Part of a small language model's weights: width 384, learned positions.
Each number is 128 + 32 x the weight over its row's rms, rounded and kept within 0 to 255. Layers, rows and columns count from 0. Numbers have three digits each. The size before them is the row's rms in percent of the matrix's.

# layer 11 MLP down (transposed), 1536x384, rms 0.208, rows 1020-1069, columns 64-127
104:116100121079181117148142102165197184120151121072110123151169100142120111131132142100077085123163119103161146146137161193105121102146144080136144103114147149100188072116104155207147167140145105
102:111139118122161184159122143131132125147077148093160134154157191090161099169150124158152084138140116151097153121139129119150142094187099131150088135132136107114148133136098131142167199128096055
095:120107149174115143100097134159068073085158127153089161162139156098115103106101143088153071094188104136193126156018103159108102076146157149141113130070178160117211087121116086116133188142146118
102:079114104085095136139181172120167062129093150186156062101143145147155123088119158132092138133176165111086092131119094085088106152158149200088143147100143177094130081110096043139189095111146134
102:102092111127099168105111132106117150125063164139162109145121141126145159168109142127154113147136112115102054188132113100117182128107224180087184131158190125128136140098140122143090135148111095
107:108128122166181101147108134062116109157166091201058086189119134142117129068142034145101098129154135105127084095163136128135074169131136127114171125144074147151113182131208130116123131211147143
090:130150166117110135160151199087117150124178108090103139136167156116095160146154129112113112106068120179071144151101141151200172139038054101160136109096148100107120115142120105102106123086158104
099:153080075133118124141113118174137126126165127096061097141132133093224135145101108105099121184158121150095093156160196133099110134110132075069182131130115155115123122100185145063151091132121114
102:148213104123100156123132174110171104120135135117140142039118119115100055131168103083090151066129111086157089089144139131119116107095078094109115055135123110139107127118109156150151088146131049
098:196072151164132162104174137149133133161122124177125153156029112182119149172105107094099150129127126119185072128135154172106097139118159133150121123104101092144120131163136070163124133099087119
100:181130129134108108147124077184150110194181137166118077119148125150169170137115147101167145060147145173119126105157105097151132125094100088111154128142167126132149170138074119107131147119143166
089:165094126109127115143101132096167157131159114124123168137104152106131167123152111153118127130131119095159103107132125138098158129105204085177137117200131147103174126109125152122167086142143150
087:136101185099222089113073102144065175090190121124157176149122154104148154120118138132117124201134126080144120148134137134145147086153212144197071134132126115159162109153130189115128212082096161
099:151137139177154160137128091192144145130125121117128149105119128142145120066112171078074113098138144166071188131120130101070096185098104121125122171145109154151074141136103130106156150153128184
100:086070133128129112083093078124163155098101100157109151188094193132165087132113139140153105132088166168147123168132112121125111131170141108145138152166083143198202149179146170096122086113124065
105:178148107096172173176127073159107106121203156135127132155129104153171125101146095093199118124127103088108079113108164112109151190151115104157209154124189118084096143096064142104161196122135145
098:115079167145120124176111115142138176098183146117153150136106115176109118170140111145204206072133132131140096150122139107109173147109153182086149140131157122110115167162123120118149084081123110
108:078156156122106111128073142097116163143125139214141121135091116110154086111154108069150077177128184136114121123099119092096174189102096134136141140132162105171098139146099154153155120112124100
104:148163133058157099183124156147159101127130139181139080110142107120115088194072147111098164103157147068156111094076096161142093175100134094108119113132148085139086127064170140159128078128113134
097:151096123149130175130141147142188160129118141127171103051143117152128128100152065104149156155111107131233161136188149166127155171146066109108061128083153096102105180121138147141149158164146148
104:243072124131156089091139139101120093143132139149102114121156132157126150154094110149073126142062173138066095087146147084155131132112105188157162158131085173132132141124123177121141118179126152
105:139083122131101127161105100087104131156137117099114147083148176139140158146192136121068058122130151065154148166096085133070099127130113130153086143127139171129150186187141176157141142127149121
099:158137174117130154182145113150124134127141154151092136199142115096132094155121130103171117115122118080156142080154125124099097161176146090184113126104159093134124117137156124166153062088076113
103:123158130141147115098118175181141118135197157160160118089184112143163156089096141133081150088138131151132084095157113132125110116088129110180126085093113120165117140140068152096141095135107099
101:163110077119178129157181122143136100192146124153134144101126150167151075154100088114135088142129091157167186084179143161115129137123080151131136160118104136089164101137182097167151075090140115
104:113138097103127116154108123126163149116157085152087102107169073134158164143140177138115125147109208177190095132114146139113142126122094157152123160114172172166137140108105110174162091114109052
093:118050129149123183162074103144126106129069170134138170127149177140127130052130132163118170140074117142073128102104168125155046149094110152102114127105138103201133148123114099098167060079128135
100:133169103238100106146115142134161088183119113121101077119116140131120130112131142173086127131127145145130188129160122156107082072161117157175141115116138127107153144099103142196158131122164147
097:071152148098135069106096203130184081139163127084138115046143132142127100151177159067115122163142159107142084070134098068143151127161116137125172110209154131090146122138098112167029126158145203
093:128090043163136115147071120114147095150176147081126129121145162178129186094110111130131098186091075157140123129168145177124162088150190155101128182159147121194154112175055081111091122144125096
104:104148064139138123181109120144160182111120181167124110172093156126068094165124130101139151111132070065102084129141164176099141139132154132168182125101068154130116108174152129084138129130124140
104:142166166132128107220113080157142158107115125113109122078129120144114154129095176181075123148163089128139115158200169179122102066107192150138161113144132124124142118134116148144124138182158122
095:158146037129137115134154146127133134128152101063143129129183153190066092129126097120152195165099105101144154192068096147136161162167150120182158116076143100158163130125071190091084118124133115
104:157126166143104110118158085093147141149114118165070064126136138184151141087063188081081118092122116119098110190173104152124052150099088133133120117138125130151118123140091115105124110102132148
097:149183148130071102141129099184184100148167054158094094129208145105072138159144127152130193103099118132145106100126102083108125136163167099134191135111091117123146135132147032145131152129194152
110:155095131112142140129180150119106126156132191185172153121220085127108165102128105078093152112092157089106211169166082103088108129160078099119128067139136161110066114186140104110141124095132102
099:065124174089126131173104143111096172156103129175107090160165113139106135116171078197119119144192085119142111128127143154152164151131121124117133085166107129088101171105155074147096101160057152
101:111096193198097142104112124088139195149117090086112193104160167129182190113116179095101092141142136091122165133108086098159107158177163080096105149134054153187132093133170125117104132090104190
094:169123176158095130127103166132048168108126063129217126119130076124152146122073134105120113136154155098119098139164099151122135118137181116099107140160114203095151143124124156169113139165190154
105:191157173162121096094179188115135111125134116106159172103117156129122110131107085105120106113153141138171134117149230079122116106118125110110129117131126172161146158149167112128074137132145108
097:135142123118141131132137089107093112188129101122129149121103111152097101123110113071125153083075091108137136093163145098185134157123152224166129233090125179090139046160133129155171093132117178
097:086117142129169183127135122089118127159123150194137113122173099157150125179086174146126116125141119080094144121145170159138143120114105131152146079139165130133083147146130090181160069088190084
105:111172099083085126137175110127142132219199105127154143138118112114144143126147124108085124123084083140146113150130194073134082149108075074113177071125155151152154117096182159074118070188169116
094:101135140116156140126155106125172138169149132131088128159143124043123145132144131188145093178089212184101074139098113157118093123152123147158135097099146051120152089187114129117178025165087070
105:116082140139166153181142161130132131118170153114176158131123140093154136141136183153117104107201151116123157104185134111118119138173074117119117120175125130145167075101144099118205129132112053
105:115121097134110091141145131156143122073146136140038102153140115090156109093100137101117162187077138162112114119124125153157097195115100080164085174119159160141142133132136131104136117145085103
095:121134125133101136116125100079179143133186154116109180111109125108143156163081147123143139081166133107098123124146126096149116141124104103138110114155187113156165160177223139135135101108151134
106:185208154145122178155113098130118100086132095113126146071104200152101142148109123149116110107113076092111117116121093096185173218151126152108138116122158099136126158118138083128125145139148121
100:142116111157121123164109126156061195136118123126165159118165127107182136145104160094092130073081106070048135139181143113144112143149177105120184160147103123179170054130148095177163214073114131
092:152126094126148165065103113159165148123161158143102161089119101117127109117144172122176103088113155113187140139125149105140128120096142132085111130101105118172151136104111086092175162117134160
# layer 11 MLP up, 1536x384, rms 0.201, rows 1021-1070, columns 64-127
097:112133106166103205129133082126138136089118204111113111089076148078088082169156134094134125133156133127133131166112100149075105115088120106103132114102131157097126141142128080130082195133137121
092:126167142135130114117201105151123147147102103149190086149135120104111134135174114149157089136163135135107137086140099081154112214171142106124155178122102079161159140128116114143095112104081156
093:130150086107078076152200204142132123067167119161139167142161107134150108138092154151152132109137145088095115136127167112060119079107168113068167137122149084175124153084100059096104082080153178
103:105107094120121111111066152104109097145142153130125134163133097135094058158138144161139150186137133135121098120160130091095176177154167180054069126152119135151109129126137155131118098136185105
101:124100158152130130157107149138186119133178082106164169135104118175156098136101072131166105100120082167067119066167146140091141142122145115163124148078121133177131136168132088117133169095108123
096:124055107103129134079124099113127110147136153119105136122142135120017147126066129141131081144121183112091114137117121121111141089154126120101157114192168076113089106116127115052173160156116099
101:118117090130099133098170122143104166050074121077135172103119113108148087105172166090106133153169069122121160102131143180098081150101112159119168144119148173084148125117101064148093073120104143
101:208111164113145112108113108142142126100119152119149106158120148140165078161112133083125117201123154133139088149115138193123155153112052125123093097179109140102118134110163160125113124140139155
102:158124209129058183100110121102172120141093080174210124158153136143085152113154114144123157166125135121128114113157092110159171128121086129105219106121134096095109138123124197144133125156120129
100:185092181138161185140102125153104141196111107104086078123126096137066119071119158121133179130116138078112114089159108119078108146155075137132058070163137099167066109159104129168130118134088136
116:134172135116129197098150108167117182082066142087136146099140111132083127172112079119135078156096178118188121118233130114117116153127111180180135136166044195117119122114188121156089100098207108
101:146089154140164101145131163194172190132126119137181154098165126146101092118122096072126134119063173092118105111091107144118139166146086166083156145153143088131109184142104143064102086130113099
091:156130140134130096100168126143153146109087150138127109123124185163151105124119187160149131145150131111045151107081143140107111141048158085118161149152121153080096076103110097126161063154142110
093:115100094158131132105106136143119123200156144159137099089145154182134156069098122104128096119168039115130093066093107130135067203184117215084153115157152149138184235128104106147062139141107101
108:108154136083142123122223126155128150133155166143165112177074135146143085134112109130109103119094126142149094162152157065165135161130133130107136118113123098132163126148134087169200127190125122
101:171145144186139177135103114133105139161115170112115102131101158115102077131129135130067153094157115152138168141112110124099109151081097135103146111097101158026105086110079179115157097105096130
102:101122133137120143157035140161127153153171168098172150148100095093086080088085138122172137144156115181073151177138138124124148133131133092154080152120212112101153115147108163169122112126117107
098:103123088133149134141167108113150164124115149155162135154146121235125171170064110059142130142156120124116154155151136184073182140075155115053169137102155138147151120145152087093109124183080157
104:086115074107138100129156176174129133182074141098138139056104135113100119155104189134192078091117136161087158136143156133141094138141106131117071183089122085095121120111095115140127087193093087
107:168147174096098183116180147125140077124116113178082172141146112152124110142137147114049122105153124162121109132118155104130119100088135126150149098123087123124181126114187138146123100076127170
103:125136120130069092207098103104104141176138133125060148171135142158149145181192105153104119127127151093115107156140119094128121156199117154127149144124082094120112122115156133097107104077157126
100:136143144095100168178111082178137112149144098121094127125103127069082150164138164146157140138114189110115127171114164127112131148188151093172094083140123143148105085110136162085090090120058164
093:123083160134126100160112198137083074111139138174070091098185122152109096151107207124120185108090206169203092089132143114158135182121158138100113168133139112110171180124109127102092083098133087
097:096094112084193076041171106144163117180115089140113105164121126143116131132109118126179169121165172152115112076098125186157122151179126113144110104091136151126183167122134123146142112077048156
101:131144091088116087121118138052126071071129175138120140172161130076125129122122083119169121103139181069108102094097139140130119102121145188086123133149141125129104159161093122191130116136108066
088:104148163153157143123045123137100079166151163137113142135158060149115131139132113126153164137114142152214113048137151114135099111157199112118127129125099141158086086110110150150157111122129131
099:091099132134191109120124116141125153112076102183099155133129116115093147100082139138155177134099093093157125162077096112128161151116106194097147151097122125134172122116147175103140145082129108
096:053144126130132148119153075123130120133159149104129114156125108178168122141100150128191113118054066119134162098132079141128085115120105132133164127138067073083124100144150099152118081171112142
100:089084128109158154138108144204161150076186152078164091139152135131140119106169145042182130145135141124115047135136115179081128114197096109108125146171087116107113154166153094102100149137123146
101:137149123092142142083121169125188161114178109140112146150153100146119151154143140092214167132153106130129104126157115087139166155063107157120157158139127162139138166153142162161124083158117117
107:135076061137154148118115118103109125080107140153054157091129161152120142145139106120131103144141099086121110113201148144099157130168136139091101164087144136171157131094062143089080100147175121
099:126142170070070113171180134131180149108149175129091098106145176133126152124140119122127123172090116051164223132127091111103111109094148095145060089137104152123130126128150138074106121066153108
101:160138112110187086148143123131142133110114146116079102131123166164182148135115130138114118123134145076177070109147165191131166138125129113133091118204133146097135099102143109084169109128114126
101:162146106128074149146144088132143156168141130124087125152172097120187126151111091146088145141179147190130171134134145109097203163104084152133117104125136122103157121127144086125039152129097150
110:177054100175157056149135126094106088116056113124161135113140103114123147149107143162126155106136150109124156135150113091145099115147116142021129149125123110077117101134149126084120083143123120
094:078120098111159106112084077190185130139079119164138103127132181077102136090148105124129150180155150154160140134091104089169206101101169059091174154116162173177130162113155126068130173100129110
100:120137073099077121174163090184173075124158112118110064134121117132095129084090088147118114124173110087147138171055147116149132123115173132186142147155139149132160121098113148141124061117144129
088:135144191142122105095093133095132156108089141138145144111121123064159149144123119104145185057151063129142133140132122104056133095126156131127104118152132102121135135110130109129129132140124145
094:127124147073111152148114148127131133119179094093159191162087121139190110087062155105157163056072137115182109144158123149152092138133151113146071166168105146156189110159153164143126171055147143
098:185077147152155166134139077132164127116142122150167100092110181114141112192103155217041100101098112146155155063143116140136198121132073145117092090178117166153222177159101145103120144115095131
102:125187150118159123055109144145091049109104106126138177121093110132093074161072124129109129132107205131160090134143112111139088143105118115165152167146089192164108165135137159117149146152158164
109:118094122125190105049093148151127156094091147195139141073090156196120110121168138132102169094127119142070101138153101147073090111139160119089167082126132098184137115144185148121142066167228184
095:151150069117102082050140132134096118144065136130124149099157119106092062097146176136169117116180073100207112123140097095190118137155145146144155164138137156190113133084101119128139133112116088
101:137126152100100173154142149155131155104055176116136141140094128150138104156068169179114146162135153163146126083105106149075097155137100102124108104230116129073094084132116080171150152147125059
098:110078042080156146102149132103183175112091116120087135103127144097162091106068154161187215142098158150121089108172132157141132153198171136113143103107121142168064096126175197116076092162124107
104:143137139076151087137144120093190178127084169138149123176160090112139173162147152177105115169177146113120122107148048111117097156113117164147119091126118087095117145114158105131063149095078103
104:116117173085123125124093118130089071051125082094165155107185174155077163122089089194096125149127195100056064191126103144130163161112100140142157143166171123122136135128137141138086155140069103
102:126126181119177115154152177087113164157063114167149125125168104136106175136085139099138113096136085096106151100125129125136107145111111129165120183177044177147129131178152129156158185142143143
098:187162141161115104136199099160133118136114156139117115084161118136131136112112150120085077206113146063136115131150140139143171131164153137128157137073115156129116110121158151163073110101031140
107:112128160102173122097123104139176134140142147147180125154168120059182152065138164122198119138140185077191094127190151091085136150144176097091140126102178157129070108155092128115090126170151155